Part of a small language model's weights: width 192, no biases in attention or MLP.
Each number is 128 + 24 x the weight over its row's rms, rounded and kept within 0 to 255. Layers, rows and columns count from 0. Numbers have three digits each. The size before them is the row's rms in percent of the matrix's.

# gate: layer 3 MLP gate, 512x192, rms 0.126, rows 357-380, columns 0-191
# up: layer 3 MLP up, 512x192, rms 0.124, rows 357-380, columns 0-191
# down: layer 3 MLP down (transposed), 512x192, rms 0.0716, rows 357-380, columns 0-191
gate357 108:159110113140087120159122121116147118152116105092159112135097161137136114163147156141119117129142157110109091140114135123114160192095152102146136118074141107074111156116132148144127149136125141153138133114090106110174146120103104131120121137148166111157133142097135123128166126104151146063096189108121176127158124115160159141131131148119097085154138194115122145117126096178151158110140133154104155150133180143150140125132133084117130150117126126139089112113143135148119139129127098123121075117150079102129163144137152114091103144142151136135166100111162138132112153161109156105
up357 109:117119131149141142128129118152128125122129154200161136119134141094129153099139143126128061106144178092116112094088108126124100128162153112128144138124101163156135162128132123132109143134153165141126164133172121140124113135143136122118105114136118098114126103121118063168151100096080137138104155161134153148084152129080153130086171118145115099136113126134119077134102109127125119122172123158144136143126142142114127127142106148143130135163125140113187120129133128141060106161150120119125120127131149105114134136048081136090141071160098120141125140174133146098135126120099109098
down357 110:116149154133131108133128139145108125125129120158111134117137150144113136126108143146123123155121178128131111135144123083133153105157073149087157115144159121137111112155118110134117075120120166130070102109126088084133126130137118139116130152122125115140132128148145121127172098139065117141117121140118162171133147144149098098114119124125127110103152107164165095105186092150118137109124075144151084141147139155105153114141130147171146148093141119100149122146101164122121117165097179121135119123094167158176105116096146156122140136157125184169121141164151125108145152124118051166
gate358 099:175134102108143141155102116131166118131119146147124159157170123125145154184117121130102079097155129124139132155145147129127117097130155128187132113108115136141095113108109125106086167123124148141165125137108125153117100133133118113146108125130129117138114080105122132145139118138120148139140127184111111131168154122109184115122192134130140110118066144120141163118146119166117138154146121151136164096172108126158152162135168117116156125118140095112105139092112157122145097089176110116139150105070134130159109132108122137082107100176104078151122107142078152126105156146126105097
up358 100:090161075097184140099099090134153109123114137115162117155115126145159158136154132135150149094103139136137129141151109120099146094081148125103094147146091139136133159158151109132122105136095125126106089096114160129148096113104147155082102102147103144102171143105114110162108095154132123139129117165165149136149112102151113167100104101114108094110151120097179132145106094137121119169142138133142116174102099121110151117093153138116122098122109186126125132140085112141137124081140130140140179145164109141087122123112104132150156152143118149124138136178150085109142148136139116167
down358 102:102106133148141114164077167131142088117139154092131159159122153139149145138142147106121117103133109138118117119098177109138118131110157125093103115138112131145110111119153089126140175133087174109134097121131107127174164164194096129133108147141124117200127108098098108132129123120171154145146108159182135139093109136088108169118079138146088124097123138079119177148150117155123180117152125111104141090107124124117133111141102124101150127127141138081150140118101120145122095060125135135141119140137121115137139149137185110122115123115144140118122112112120118129103120134134067126
gate359 103:097128148148124158151146121115118098152134132142131137148111130146149143132146148131136123118063095142154106122137128120122081079110132136099156149147154181132119165150132147137090153119128107137141137120119144087123131105138183149116170150108116122096140089110131102132134132162108140095149112157145153122126100141152110132116102145101137147089143144171084109093130124138163143134154150167099177102123139185162147172128081127119107133126133153119144120138124127149121112112127126154111161142141117086166149124154099078152112138088124198119079126114178138161138156150137092178
up359 101:114107133096148126086113130136201135139142118142143116127114101121134120108139153144151123119127104160129153110098120171131106125122107168076118164086120125129184167154192093156133153087147097104140131107128127128162133164149129088103122104138080092140147103083104154133115147114106099113132085097180161135154107110090159124131098144113140117153130110124138140081078122168167084145111134164121140142144146146140147132124121136135088150140115152127144138134099161135133153123139147112154143129100126136121162119115121111138155118148130144113104085143130191157153159095145104146
down359 099:104114141123122144131127126132105112122134130157115122083127112092074092120133125139198124113126127136117150144164122165135149136114118171134130154133136139094135090130180112120098140103171123149132127117121185095123130079133124167112144124171109134135104114090137146099166091134115106085136081110134130157110097144151104139091126141126128132148140145197072138073124115111154144150113154126130147172116144156137130115151127130124134117173074104169120130168140131110134136119143139119149143153126183093132144118147108101188132095097134148164112122128089102145137137127176115136
gate360 095:163150120170129113156123130116109095147148127152175114115101148149130129124110141114100114137160109136138164117125106186139152142137136109087151097148135166113164082107182094144123155168125112132096127139140092113083075162125186181129151143128106136120135146147122146148152110140103119115152138109122131107145131128075140131107135108142126162116156138135108103126127091137094132121123149152137150134122110102148140130141131115143176091173158122116159126153106152073127139116195138087124108145188104175114131110106115099107134093148115116101128125131120187124170152138128122120
up360 106:139126088127117104143079158115127137136123113160142096099134119121057102134117173113114131107109097158129120127109138160174120118166087129100115077154072134176131128152157133097116109143140146149086163157097105151110138152133111130133109146141133104116102184137116159152114136152095091146113150136071132151118132128126085147131153148165120138109150143093156106147112088104124087111145185106099173146120155170175155158090097116147139145187149130107127141132133105102137158136109148129139134142134121119124135116144159126108124130109139154115101145125126106141151083115118118104
down360 101:126171100149104117139117149085160125127137103172120127144157131118114107133115121133144179149101105143076162110126152101129124078161123128137111127180136067130131133156089157093141110111143102136134154154148125134175135156131138124149121123141157134108150134125078119110103098134146096109153120127134154124090145107096136161155159109145119130102124176159130132158121081114098134051147152123109127117121096119137137113149116126164145143163156105154168176138160141121143161144138106114097106102084131159132115101152142112107126189137101161126117149148122093114165133107092108138
gate361 089:089106117116129119100113111103153119152123106179112130117148129164173120188144145148113140113136094102156150104103135103145176138114124123144116144094161138125155158112124117094126107114148144141128107151135108148104100105110113136108130140121116171142144116138109119109090114154116129146113126205111121134131100155109122105197114147131116159105145080059162110148174130140134108104115130197119144139131146116096104134129169147110094090152114093150123134131123124140143093098160106124134126149160122114130120143189145156144107148098108118129126159130095104116145086099156158168
up361 094:112151132104141133143130130113104140140190197105127121122123127123137100110130107114097126138126099160146107180082105092111096117121146169148121149113145082143122141097107144137128102142101114134130130115128101147106150115135124103151157154121175138109121078153119120109127139113125105149153143120116130142139137109165134130141141133154167120113169159194144119116133060171152109134135169090134129163115100112116110103159124084144168098160174133121110131137094104088153143129161128092128112077168081138119125141154138142113111102147108075107146131138104097113138157156170124112
down361 094:154095147136125109143120134096102130151123068115162122150132099155107147128096134135091153140163138126057182114108181122108136154118105122089116150111108141149144149098094110119114151137117146117121158152143129125137114145132130129132129144109118162154133148138126136128136156170084099119150146127134087122156155134108119164161143139114112101143104112114148164155081115158116127078120115124137140117152088145123133133119159195164064104126098080082078131184118125187153105141124122143155127128104124122136174095128127140125139122145143153145151158110118103118123159111130173136
gate362 095:124123120110158107152104100093149139080128112115170105121109123105123108112151104099117181183120130130161172154132119099150160139125097172128110128105105145138144141140136108129110120054146145120073163127103133143141164126176137131097124132130124104142127121126108095113104094172137108117126122158145143112108100134090119107126190132127131167104140124116119153155115138106152100127154132143143108117163117154098113112117119139126109156116119163083135118164086162143112134160078113173094122131148127151174088127138115101124123120154133115113176120186111114089120136105117143183
up362 095:131137125131113137099120133138156155123129166119138098145111099169147095138130101065113168103121135173125153085142169137135138114111167116123171096172175155142101111128110142143100170157123128127148107096122132174138123130113119136115115141152151146099125122156139156130117124108123144131115171098106163123083128123125127139085112146119092171147120141080144082130179138180146139131120100125101120129079116162157104108103113112131113119086128136151152147119161116121158137099136108131131096119153098086078133131104159185114140110145179109158110141126135110130112131148149099075
down362 096:126126135139120151127113100142094178149110075101187112122162113120141161109110130145125147133170148134103133130148130179145118155137127087129128141118122192096150106125073159131136140191096149153137123117111132119098064089125140112171128113120105142101153125173142145143127106146124194147095119167107093152145096139122153127119137127137119098141120114100101104113134117123084103208134098140124093116082141112097121150159130127066146135149129083144127116134122098170115149121117165140128162148110119132137111142126121135117127119093126092125133134111158118133114151114137133132
gate363 100:080122124143095110147098164111122146106153131122109108136168121133156163182181111126081124098106092109098135135118101129110114129148189159112147137104167173118136162131150131128105129103104127144130120142107130119124120141088158144147127116138123108137163125145147104127108143159156124185129161137117103089189166124163135133133098129105135123164128140121072143168100113112112139121107145186125108136114148120082093160173140140138152165144132123097104083180168137106091090130126132112148122136152184108173114148133136145123162125105119142108166125124135131121116119131122130120
up363 099:070139116116184136099121140115123090110114118130138139136149150125097150117112092124111181123106137152131136146117134176124137053126128093137121111188084139150115148163121109119125101119099102120105146128153138114106161137123171127128147133169139080132157117156126152103106137121114119170136141150141175141093156158146130116117165132093073117139138140130081154124123094131155176153144100146147152124089111168145142094112126119126142108148118100128172102096156161102155145141167145137089146092088156164137134101121129121146110144103139095141128135117160102146151098143094141140
down363 100:127116106117139117108093082109145150109156109124119156130125125102086103121087140115119136124125118153129154096121116159108116127148142102105123160151137139161150117167112105165135139134122136137151120131133162158109145108126143180095182096150133169128119141115082128144153160112144127114138162170128111120112100130154120114129099142185107117153108110095161126114147094154109122175113135102095114064192111148124126130100165125100113116120147088117135124130107160129164175130068120165111111121099110148175142118075168123121117133181162117121082154091110137137136141153131145139
gate364 100:160131114144134147157143143126116135106131195138151128118125133132135108127179122086139120145132125142143149144104138162137153146164126141123125146153135161134099128111150148138065124138119097130137110137149183147098106132136111114107171150159167071140112131101140120115160095150147139119126163112167190078124160167094121114111070134141157150096134180104125097124146144168117150156143151133166141141137138101090139115121144101128188120111155161124122135134100149112121099140124161169120078117099138098089114103102117102099120147150130123089174114130107112132109110157127137156
up364 103:179128150130132105121125128147165119119139166121116114174146140160105138168121133125142108118109163156184097108165109150125100147151108161127165124144122134152137136125158185175151147139126110125070129138122128148136147088147133155096080114134147154188119108112155105102101165107128113127093121121151126149140162113112142167086157078156152106147093093120161165137122130114092139102116157116148122120144145101152172128095114130108090144091125140144163133107127136077134132148157121144167131136111105156127137096118127127112102058122139155135136114107115142095112118130100087115
down364 102:134105151117114150125118103142146137143135135133136127150110166167105115126140125120121045130154162135148130142128037107147131135084142134107123157145172145127125095159113130106132098170121129114114150163187149153132120151088119117147130124136138095083105133111099097136152128134128131117113120141128168098146167146144124097149155118116126106104104117107108078096131132125116109123112102125115130127119088113095181106132133172118124113179149160119118140125088137085132124157150164127108133203151099111153108103112106097120110162121138164089111127109143139129127102131125145190
gate365 101:094097101173132153172107164175117110146121121127094111202131141117145135143106133188096110124136117125166129102105131106114091123140135126119146120146157126134126106139147081149102178141089118130142108095105163117128166142147107134143103122153144086096191139116141099112089149072146115150108110063139166117136138107128131140124115079150137151110159168165114145142132108107143137120138133165160147142145152134135118098140144094150116104126131157114121071129101115127129097166164154114139128150125119176124124161142150125157144137165104097128121135161103127150120095136130131143
up365 100:175130181117130126163110120122131114127106125117149112133097092071128150107152113101194124108105102120109125140112110126122113154096102140152082151113121163121117144088091113128120116112129153124097162097091146143106138139118109126115189114109152132136101120130108108121152123129131114086146157187077163101195160116151125166099127125141116123122140071112131139121109146091155095146116111134159152154135108143150101118120093126140158119137122162125126144129114149110125162125118141169124157105106140101115162171161140101091098083107149153110135114114159137100135164091099155127
down365 098:119114175129129145161124116138090141125113141130114124120126095142113153159149106133118135115116096101173154114100111117142147087150089134155112132101137115153101145102096196148100089177152162112154107120167114095116108153104141112115123139101125106154113117114124139152087060164120105128103104176146122074120115131078141126126133125110140074098129095143117142127142100097144131129144142132099143098101115136151146110155128132114093175102132102122063134106129128098123144146146115095102132127135097139129126181180118108149148177088130152087161142128134124141111119126141112093
gate366 107:087168162148100089121084141122132150111088132142158118129103150121122112121100113130132124123145146138119161141163114128111112127133115116126124104150162114096114121083127133151162114148155154114115154139141116143154145141102127098176147123139095165153104112086151178143089105158130154101142108112105111148143129130109166179094114119157109159112140156135173070138176156115141104145129108105122153172151152105132149156173137095158118089067148106161094131149162162127137129114142140108105127119166106130142120149142109105115143115186117081129111181134109117117106135103095130115
up366 095:125129149137153132111129148124113121100099117118138069151120149122162091109112169107132128116137129145100132152173106107127122109148143159144106094112128115134118166105145121130114105152150164170111131131165153133151134157099147091160121147168136143124167163144052123103105116140166177138141122169133124158153139155113149120100110147120164154121135167139141121137102112135108119125183115131134131154133089144143112150148140115125108154110138127097103157121140087163142084117131107086128169143140146169134125128149195066074079115165138094156131133099116134120133136143134144085
down366 098:142148135123137118127105119131139104100106133120147128096127132150076145117102137128109148090108147095132134135107121158162139127138096112129150108143114145128133130121135136125141163131127124145122143115099119121123100113120091112090107136128161139119087152104124131128191139106125133137129132118174172143136077150111127139107158150112145149157133062126099165093079122080090145117109135129116165147133026146100107145164140131126157108131082133130140128133155150142063142141087113145144141136108118104140105128188136122061128127149162147106126126166107190140161135122153127141
gate367 102:182149129142097103110134114137114135166139127089130141120099114117142098139096110115122140150120134109150148122142134176105126139168072155167124065144100152097133138098126138138098124094142086118124105125074113095135113119134147108102085148093137155141104093120168104126095100108109173104109134138113110133122104127155111089161118104138121128108104107125149087118131129107110126159114151108097127132127105137101132146137148154144182126191080099147108116117109129149131129124110102138077097100158122130133133084072098135139132112084087126120148119150076162152109134107093145125
up367 100:128062149082122098148080125144140134162121098092131132128125128131141165150112117094111147098089132111147133106124194116080075129120144125136167173106168134124128123122149142100128130141133111152149115127166167118123145121165091092103143155108134125142138128120140178121136153187151089110154120133136112142162161129131115130139108119140162117149141147097088148136124096145138113128129115141117140150150115164148115132183154096111133112172147082117063150157101150123140138128112108144088157099156148120127120117117094138095152158157128144134118092107122112121152091117146082166
down367 101:145136124121109102148131147114081159136119100098132167164129149169115126124152125115146130143138141145131124115102143107171127148162158140146129097118122118147157099098115194134117171133127098107105126129078100127106088122129101146116152131176115092102118114143095101155126146116157144107112150135154150143104152149118108108172105108130094116109151075122148126127135159112164110128100064093108114115127064155141138114148153120146166122126132122140117134080152084114144136179161155123126133146124153140080085114098131162137104116095121114132151137110105090181128104127163164158
gate368 096:144148151137123091100071155113116131135157114108117129141162114150165100109107106120161113088164155139120150108137118111106133097142163084135105150100136168092096107131169103107149125149087154136147109134153120135084085149134160136108119106161121070093079173132086121146148098114147124137178139174085117138171103136160138113104117158112122132117106147098122144142153117111106149139150137128145128094099122149159103135094126145145160116117152125115092163144131155137127108121150157141107142142084128132108116133147119123125084125119124135138114124083178086139143182126158151167
up368 098:150157152110114134138141112079134121142090138118166100166074171151133121122104131155101144167138144169148123139148134104135116143092131134160119166115133119144134115134149126094144107140103144142156124150106143102140132103116116130131130121095124152137128086098124116117155146139109109140167133122135109091125140108122121145131098137053121089140147151141099082094139143170115133123076104105119181094131111147145108137099141107126113112086123139081174128118099184176095143105128168104106142096123142118074136140148156116146161150143123163116135111111151143144118194072111143146
down368 100:131120113127128140131124179125107129135135145118130095111126147127158126148151129116147163108139143116101138155129115139127101096108115136109109115092076110100121106160089132098150180108157126130153140134080183112146116157103120094161138117128149142101138116153145151142125181103101132119155178078106112127146142097160106115122109105174101143123121136169138167124161117137142133091127154126139137114101099146104114144107134068162162129146123114111105133109150126142127122084108164108117129138154215122115096077175171122128122115157104133105108063121173122120110147125145124131
gate369 100:100128129153115120166120116159148107111113132123136125133107131132148132108151191099143111150126166130125105099092141129118140134164101083173140086094072138117165160125155117089131134151134120086109072111138139152135156150110130092078115112098156103124117152095133138091122107134103067107132134141159168119091069179101123133135140120130142138132127112134147128139065131122130125135132168140118156147140141138117086092114128134103147110099130105165127128127169100169127146119137075138125125106113099108154132128111147131202152125140150077144120101133112118138106141125166129106
up369 103:123126144127167115110121146127130118144124157157127140122125100155150123116101118110112110143162134114144124148173172189115129113121163149160155052151143088147114117135175172140171141115134134117169124175138156110158167135158069134136107151109150127155152163150130161140109147152162086117125108082130133146103165103142154116135138143180093117078118127151144138146160111129154092171131128114110124098119144167132137112127148125161149157141131121142118130113131098137116141144129103090173128147148151169097114126108170138169130132092118110146133126117115092120158153119102163083
down369 101:138117154121086140090134138104073089168189104086113100142137135109092099119121091144135117140116143091144113116124145111149122147117093108171110135116137166087155112106115151124150182121131129128115124125115146123143146129131147165135160115112148121102130144112105109170217112125103129134152107121105131141101125075164131099108152136096134134104092121111191112141122147134145102144115115140126105153155153117149136158118131125150144110136099098128134137126086137073156158158149154113147093126136155130149139216106114158120158124137126159134116128144113124121157134132155096093
gate370 093:156132151124141138122115164143157121106139094083108071150095097104107101119135121122097097123100098167086099120150128121098128144116117110156133175139125144126120120130162186102130097125124120132133122144149059110129108131109178106166133110106139116101114152162112112158080119156103167170141110157158139160154125132120095133153118091100118079154127111166112107130145153144159156145161113115075128136091159113107115105097132064131130095129140125149136133142145096164130120093152152152122091109076125122141131113134115141098146162143137152136128118140124108087102138128137097103
up370 095:106162155121183107124128111124111134153111102132147153155111172156140135140138096090114103179145150148190115125141119104146106106141149134152138140105084079114149127094117096134183124088109084150130112101136141143151215118160130160112138103140131075119108135129166091095143118186144172146088144116188127126120096150116131132152150137133098126143145113125157118128146127103139108160114118132130132112147116095106098108123099130133150110131107127131121123098110097139140107155166086087092086135123126129147091148118146150131135121124154131161139102117141099154120114131166144125
down370 098:142087131096097154124133136113125156118125122160106103115091129139136154122156143185125117116093116166146134092125138139096153132100101175154127137144149151173128133151136161119122146142088132108137160156148113147130108085107141083125124167143138105145133123128111119107127140135143136140139109161148159148140143117145078118111117099090168106129107129086106137157152120147140162096134109145104114142101194169143140142170140107127081117084119128097129124083140165160067143077147130117165147120082116109149116131082112142107138136146131134134080128166092146124131156132133159075
gate371 103:140089130171147081149128135146109169118157098112123121112126110123150169131122175117119162092141117141144096133148116119111116166152113134120135108119104165090124164128124120126073110076039115151122166146113117134078125118168106110112137152084138129123127126098144136145104138135111115141169137118116102109101092154148164124115147134140105098183120141111145137085152116134086133139145102117126144165140142111136144129107141085090178121120132127147131134134106064135117146109120121110136153167125099153126121107146125104076098122162133123107204129154109131142109107117125099128
up371 109:144165134128175159108082097110146127121104147127129093119158138120108115142089124134116096093132167120125117114145143142093091134115112138128135141087140128080104106146103141127104110091143109115099100155138088129105098119129118136119122139130138145159114132094097102124126158112130130135156111132095173113119131145101143175138139145158065110164101156119167105131144128091099138120159141140135179184130197105085161132167155105156110157093123142098094156143128060157088110098145117102118135127111133183128124121105129149117138134157141121106137113094130115155123117132111146084
down371 103:123136127146131147115124101109156135100134101094150131174126140133131152077142123078160109133174162137149140076158123081133109157121113172091113141095170128129093145124107089138147066135124162127119098095168073165145123116174144161112141139110126109152153127081129117142139129112123134118085115158168135131154122156134135100101157117196080142068142104119138117104089101131129106110131162145140129135102146113154145163100127139132131116107094104098131089125110142157131131136136096113099126151113115103157117123154137120136161138123093153096098165136154117128123106106136135145
gate372 104:152103167157150145133130170088137126158122128143146126094156121082102183132118123163146108148093095145121151101114158099138115160136151135108106107112145112118108103104121127125117095159091124152108138130129116141159127153121109138154128075095163182132122114094124107114142132131128127110078124134135154084068097112159084141091102159166134120131114114153140144096122146141083146082133146136125114118073152148119146086131130149135117165142173140139119104140173138122149169093124114107143105141100134129144115175108126143158137146091132110096139157130120108090140198127118150122
up372 104:128110126113108120099101151137111093077141161139157146110087101131151113077165134094124116127132122143100123141143059160142179089102119135129133155163112122143136179105172079106147151093176108107146130165111118099094141135165105135122138123086124145159140147106085148157187155119141120163145142137172158118147129121132145153118125158155135100112097132126170118130161120145126147169113126153157112118126149114117104126147213136126150115090098132116102139141103132117136094135145162091122120156140111111108126140138121090091116103111112103102142114118109143105122105152119123127
down372 105:110148133138100091101113126182118093142089133146125158150169141129111146138170095075114098165099146123141103110140094113107187126152155155136164124129109104130112123143112086156163104127137134096123114131125118117149058098173120053131104154113092102143130119153112142148110068141126113113142142151116102147163127157091093153155099117141126119176111141150130120172150125146115097108140102108159126144116148127124123114172145103129138111142133145099124151171120101148125144100145125117147095133133089112115174091097124115152160137160102144172155143121121132138118136128142147135
gate373 095:147089163098129106124137100090118146127109088150135123095168139118155151122134131103160167116129093107126109135118093159119144149094112148132125122083079157107145132136118088105127124142105117120118166082163078136109148124121107111151127127151137155145138138113123104095136144123105121066139165185088154083109138111110149146149128119129105139119116098116128150122141107111109143112117148147131130151150122156181148106123147130185127128187103125170140119134121145052143124136073133118102133101109097110123121179129127121128119144085155140116098106124149090103184114108103135145
up373 099:142114102120122136159140184150074102146128128136123175165136102133154122161084134144099123154132153126121116113106118092148120132126165136096118163140158122148144112143138175132130168174145159146178135135141110082072117157149135109147098123175119151114155109119164125090109101118119147168097118089107106161112119132124123108164121131137182125125153154135102169150098156158064137142112108095100124117131142124116105134159128105102119150153096126146146132127111107136128110128120095101176081163112160127188101105114123116141146133094124161118146138104133138157129154146133092135
down373 095:111169141106160167131104151104075166155171113130135115087149112119114173145124166122116136138113179161109116104146097132124158142125131131111099105150148083151134150142134142110098132171101107125113128151155109092124168087104137140144113106151186132135113106121129109123157076142139138155139102106135106132152140130131161075105121187159114114115130105155104180108150135139114142114094132185123101147121154110148145126136134103145152188128172139141094108161129112141152110144127164135170136172119115125123149092164112105125159126118116126126143113156149121111158166133132117083
gate374 102:146090153156172153133079166121122135133105129090107087120141107128113168140144139114152142154103135158107133131085120116096139188143113174130176153143145135137130117129164167146141103115150102116112143102127153166104123190128117148138126110117140127110133083140147093110116087105096166160116151141144091160144109150105110126122133119091116151129136143121125164154122096117103088151150169088128144121121109131106145112116109136081134096094103135090128132132138139132180140133101086165156118108136093124128098137127130111088101138150122134132125103157107141096132163050114148153
up374 096:123086127149117139134082102134161125126127123140161141123141116155084140134133126140122129109134134118104156139086186150141112128140127080145109150132129127176173143163156088106110149074140104125109135118108139145121128114113087140124106144108097099116112121147152121102100154124143157109144107129101144112104064111051101086172096121142122081143137140145120146140128103149108113133105132123102173125100159115154146134098089125084131124160119119133145132087088140119164102154107151098097135117086128126151088171110151159175114084123136101143124150150154145136152150154102116106
down374 102:118148208108120153127087128117134093104148118100143098131139097118088119114108109151128180118160105113099103147092169136139092124138168136128097124148120165115155145177156125086143111123157173121170122132143116193136109147186118145153152098123086151107116132101140126140103100114118105125110158168105118092138070130136100128143131156111157143109128126115124147149079141132131124156131085118139119116098118104115126139080096160138149118119120160138116149144086143131149135135103122155120113091108122152134106132109146172155085119120148122098149104132159161132155168139140119103
gate375 101:100106143169135077147070104128120125151145125156132104113119152156092174106142116124129157113099114128140145091144121083141113131127136115118089130100043131127177165099140154141156164123136137128122138078143115137147125121138167115129158162142091134111141126119141158146149073110147092092116143121136127099117131083107111109104144109123173103167128133130144125140122134139109138125159111122113170111113138148099154125146136159136119143196118131121122142136130095135136162154093188121171133097085143137127108080088160150126142102113160124137120133120086156135162155116116136153
up375 106:128141093137151103120111133096152142173125142157141152109131119103122105076121116109136106108101141128179169145162118158128115096150131112164094112151120107143134136160130139167113146118137136126139118161149137108159091139120158107160124092125102029144133132100147132124124148118112138137136169128113117141147150158120154195135111150126180132147147095113102126111150102169155095118154151127207140136127168117104126122131112129141146092131138109132126151110117148095124144142119174137106149121098138142109149106201154135150131146086095132109124115089141090151154109143144147118
down375 103:134134118151154087128172126119120120151133111102116075119184104126103142140174123179110136156140151125167112161156096122068100125114128089180134132134130156129129093144127109098127127140115133135133126126124121116142134131104137066133089102161099169147104115132131090094113143122084146144114145118150169143153176120157157113145122125118162194178141135094101142145156113151137156128116113137129121152130153167168139131110113128141134119091158137127135123129133100152129137122139203142127161170138175130109128106163146159119165114165115113099127088107122112144152104152124127147
gate376 100:131147128118151106124124103115131120147177167134069162138141100083121155137135096099104120120107096161151107145102119147067110159147108110177113112063155136118120106123127164096131146125144146170152172157164118123128134138138120096136152142082112092139157100133118113162113117125123111137124141092150110084117152129109105100125121117129128130103120147085133162091091143088090139131124153145095131146139122093136140108141166086128153149138177110140139129120109144110116173130143139100127144136113087113125133106146141175083135098129084186130116102125090128114140120110139072140
up376 102:136141158132081109136134147153154157170126102122163102101133131098138158123143108148112145125082097097136116127123154119131120132167111129082167139135122120142108125093153174139143157143089150174147131100148105135124137151083137129121152110102139124102127115163151115125136186130139091086139159106160152126127139083150095146156136073098122139157111127162155138098136121166174133118075130165145153135147151116145116132111132174141070111123110163106096149116096097084170140133118120098177105139107127140111130136140141155095122131155171129073151125135112147143135145103143128156
down376 102:156138132099156125133123135093125126143128162129104148158084130097134106146116111145129149111109167129143121131132107104125098196119143084135106099099124139128140099109087114083112093147114112083135101118121127150096129116128129139134140109138113125084180113158169157102107148120118133161124113106135137095121108132104083110156096108120170102097125161085135157113132148115102124069154128137087152168096156155111125134130133090130114148128114147140150139108138168142131107115132153137138111156141082141133154109092110151120070113203078126109096127131157105097161157105097112106
gate377 106:143177119088158121130119158109110183129126104194132101125118151154122111100118125152106149169133114202155141142146092091126144100123156116160133139118147124170132109169156135078142129140064152139131127145118119149115163104160125140104091128125159109127129124120092128156109077105149122121113101135121141146139110137149111159086204131091105175133129174112135143143129127120122120105161177110092134143112113102115137110142095139118128150119129145136154090119155145134122134133119133162134123094145121135133082087109158090151144115140123110094115087141157120153105116153104138110
up377 096:129158107120120103136134183111097142146124133171128095130139149128127129128145097144148173132082107152117132140164102124140148125114150115117159127127121181125143134122175124152088106160135131128148118166118132145131133119116115162126115145098134070108112161114130128104090124133126116113146115160105162130108133101142126151125162138123161176112178172105122118120128148080105118123117127115107154141121145121116110129126139121130139090097147120138142143133103077138118199104102126196161114129171137119129160118083125086134163133097121172061084130127113120191137093149125083143
down377 100:137115122119099130107097100123146128124157115109114131113141150147089139103163109116072114117122146127118130136065134167106112114139115146115113108090128108111149142144132082128111154163126115132109091089144158164132131159093138112166147154143155110110114139136161140112124102136090131125141152111165126103072109155124108149096137087132146148128108147116091195106125146177143100079110140124145105107166101121137159165140128103148188105165141106096162179123089169141141174145136134158136126117103181092121114132112124114116130160140124139101139116121113099153111161131170152110
gate378 099:145151176103133132122099104121156124161118092113105088141135128188140099166148140141117136164196094137172166125104138112150186130082099101128102103178109109098152128150122159175136133130113103114114097140128121148136127151125152136133104125120147178160207143123122108098151147128117116125151135119119115130117123148114096110120140126151145167143139115119103098143157146137151139099128146154084113119120099116120120109125102159129122113086173087175104142155101130128137101122097148138116153079144124104088108126140105144136147097134143154148126161128114096133110161101119107173
up378 094:122116102076127166144130120141140130120129178136077123132141139145146134144083161145143107123185089158141165149149130134106152113110118114115106145087136111157120127148148162078129112167177118111148131144167156106133090150123166079150123111125101143133188157098137101119131141134139142136165131157125132142141143166097140109116105121124118104133119139166075116129161088088124107109135126112134180129138126127137165101119112111158127118134134158113129130128088134104094139103144129138127121112126126137118117147107112154126082097189116156147162172168166128146134114059091144143
down378 099:090140134126120143129121173122167173141116130136138162187111133083110087115081125095180129108143103093108094118117119106136121114126128191134122099120093154098102101107160133137168136132096113122152128109166126118145107117136166069121160166185121151102178121178137121102071108126111099153108121100143167130112171125124179136100113087117145120138152149104114116110146112127182127107142142112172165125156137150137127115120104141138112138139105102138162137152097129175113129138116157132114126163118138130145155159146107132118136139089115126094144134146151135123152125123132113103
gate379 100:114110120114154134104110169098130114092153131110102120121094096132109135135152104135119184115117126152142111117151110172111133110122102118123110101107110126145077144130166127136112108080131159172163156150140143121102114103166126130127121178120094155141132149120116129167132144138124171144110154150089137128185171127144108144124148118139146118120104122166095162144119107112087110156121120148090181150093091083096118109122080130117117142137139164073134124160142140152095153164159127141101093138128136119148138123077140160086143107136175143095140138122121082159179135116117124113
up379 096:131118157148140169161137099102102111112079121156138130121118128086105114114104088100128202118179086124149130106089094149106119092122109097170163132152129130111123127146144104132095137153124126140142142151123138157169118112153131098132150136118116132133129096131149123105092102118109148120067115142133099125164148115097109092117137146204136132151131111098120163140166107146164091102139133134097147155139171083099106137121100079119113081142088154095129134168107128128099138141120096154129093082116104135138137127135160149104138122109173140121150152123134131114129140112123125087
down379 098:149096089151141131149172130108083165125129148125129165121117182107133133097110147147171126114132126106096101125126122070173162139143136147092126159139124142119129133128129114143148123115133122133120106126162164144110106172140086132134152141143104130155155177128153144137130158116102121109171114122184162106198097165144155150120124085126105178155161101118114114085126162128146143154143171099101152152152138106144123139147141083106122137159107079066121135135102172161107126116159136114099135123169143107142116143125108138125128162110105122124108100120159144151116115101105129137
gate380 108:072112169170128158150130101122103150129108115148144097114073142123112105093146123114126118139118146083132076110127092090087127107153158127133119111143101143073089134117116139129134148135150116133124118174215110118129120148150099134106131116107140098157109107174143084150171138145166091100081093133165147122110142120119112128133105141135126111114151115134107114169161147141147164118132104144149119118144114106133132132124143144134171114156092109079117138145133112110133127141111130122134090130093106136159104068134151140119141187120091106164134136113127134139161158124155166146
up380 096:148139128089146106094113109158148172087124124122106143130131119131106111119132105123109105095135145153161156110119133134099088128126135148127143127101133132093128116163132131129116144104137131098107112117104110137142146108083127127170133084111101178144106128144094146178130145107146106122126139127144097103147133133151196118126124148108098120162130090136142108128083167085135125092081124121082080126118216151129123130122173137118072114127132107120132132071104153172134119172145102119165119102142103108111136086139167156164158117134117142144125127118094131107129108125148139179
down380 098:112126130131120122175145108128138186157110155131163069118103144121129139136103121113130131122178113168144128133146145175156126136165170125107136172140140165147199099110136119138155120164153116162137146130159145110133140163126107168145128068138138118091122110093089175139145150105093092154107137157112144173146131122127139159128102100166093113102125156171190107149103145113083139131126142124134137126120119105152138132119120150096131131111145133120156097074112144128136102101150117133105098103142125153115132182112131120159128147113180136099128134132123122107135096146126167112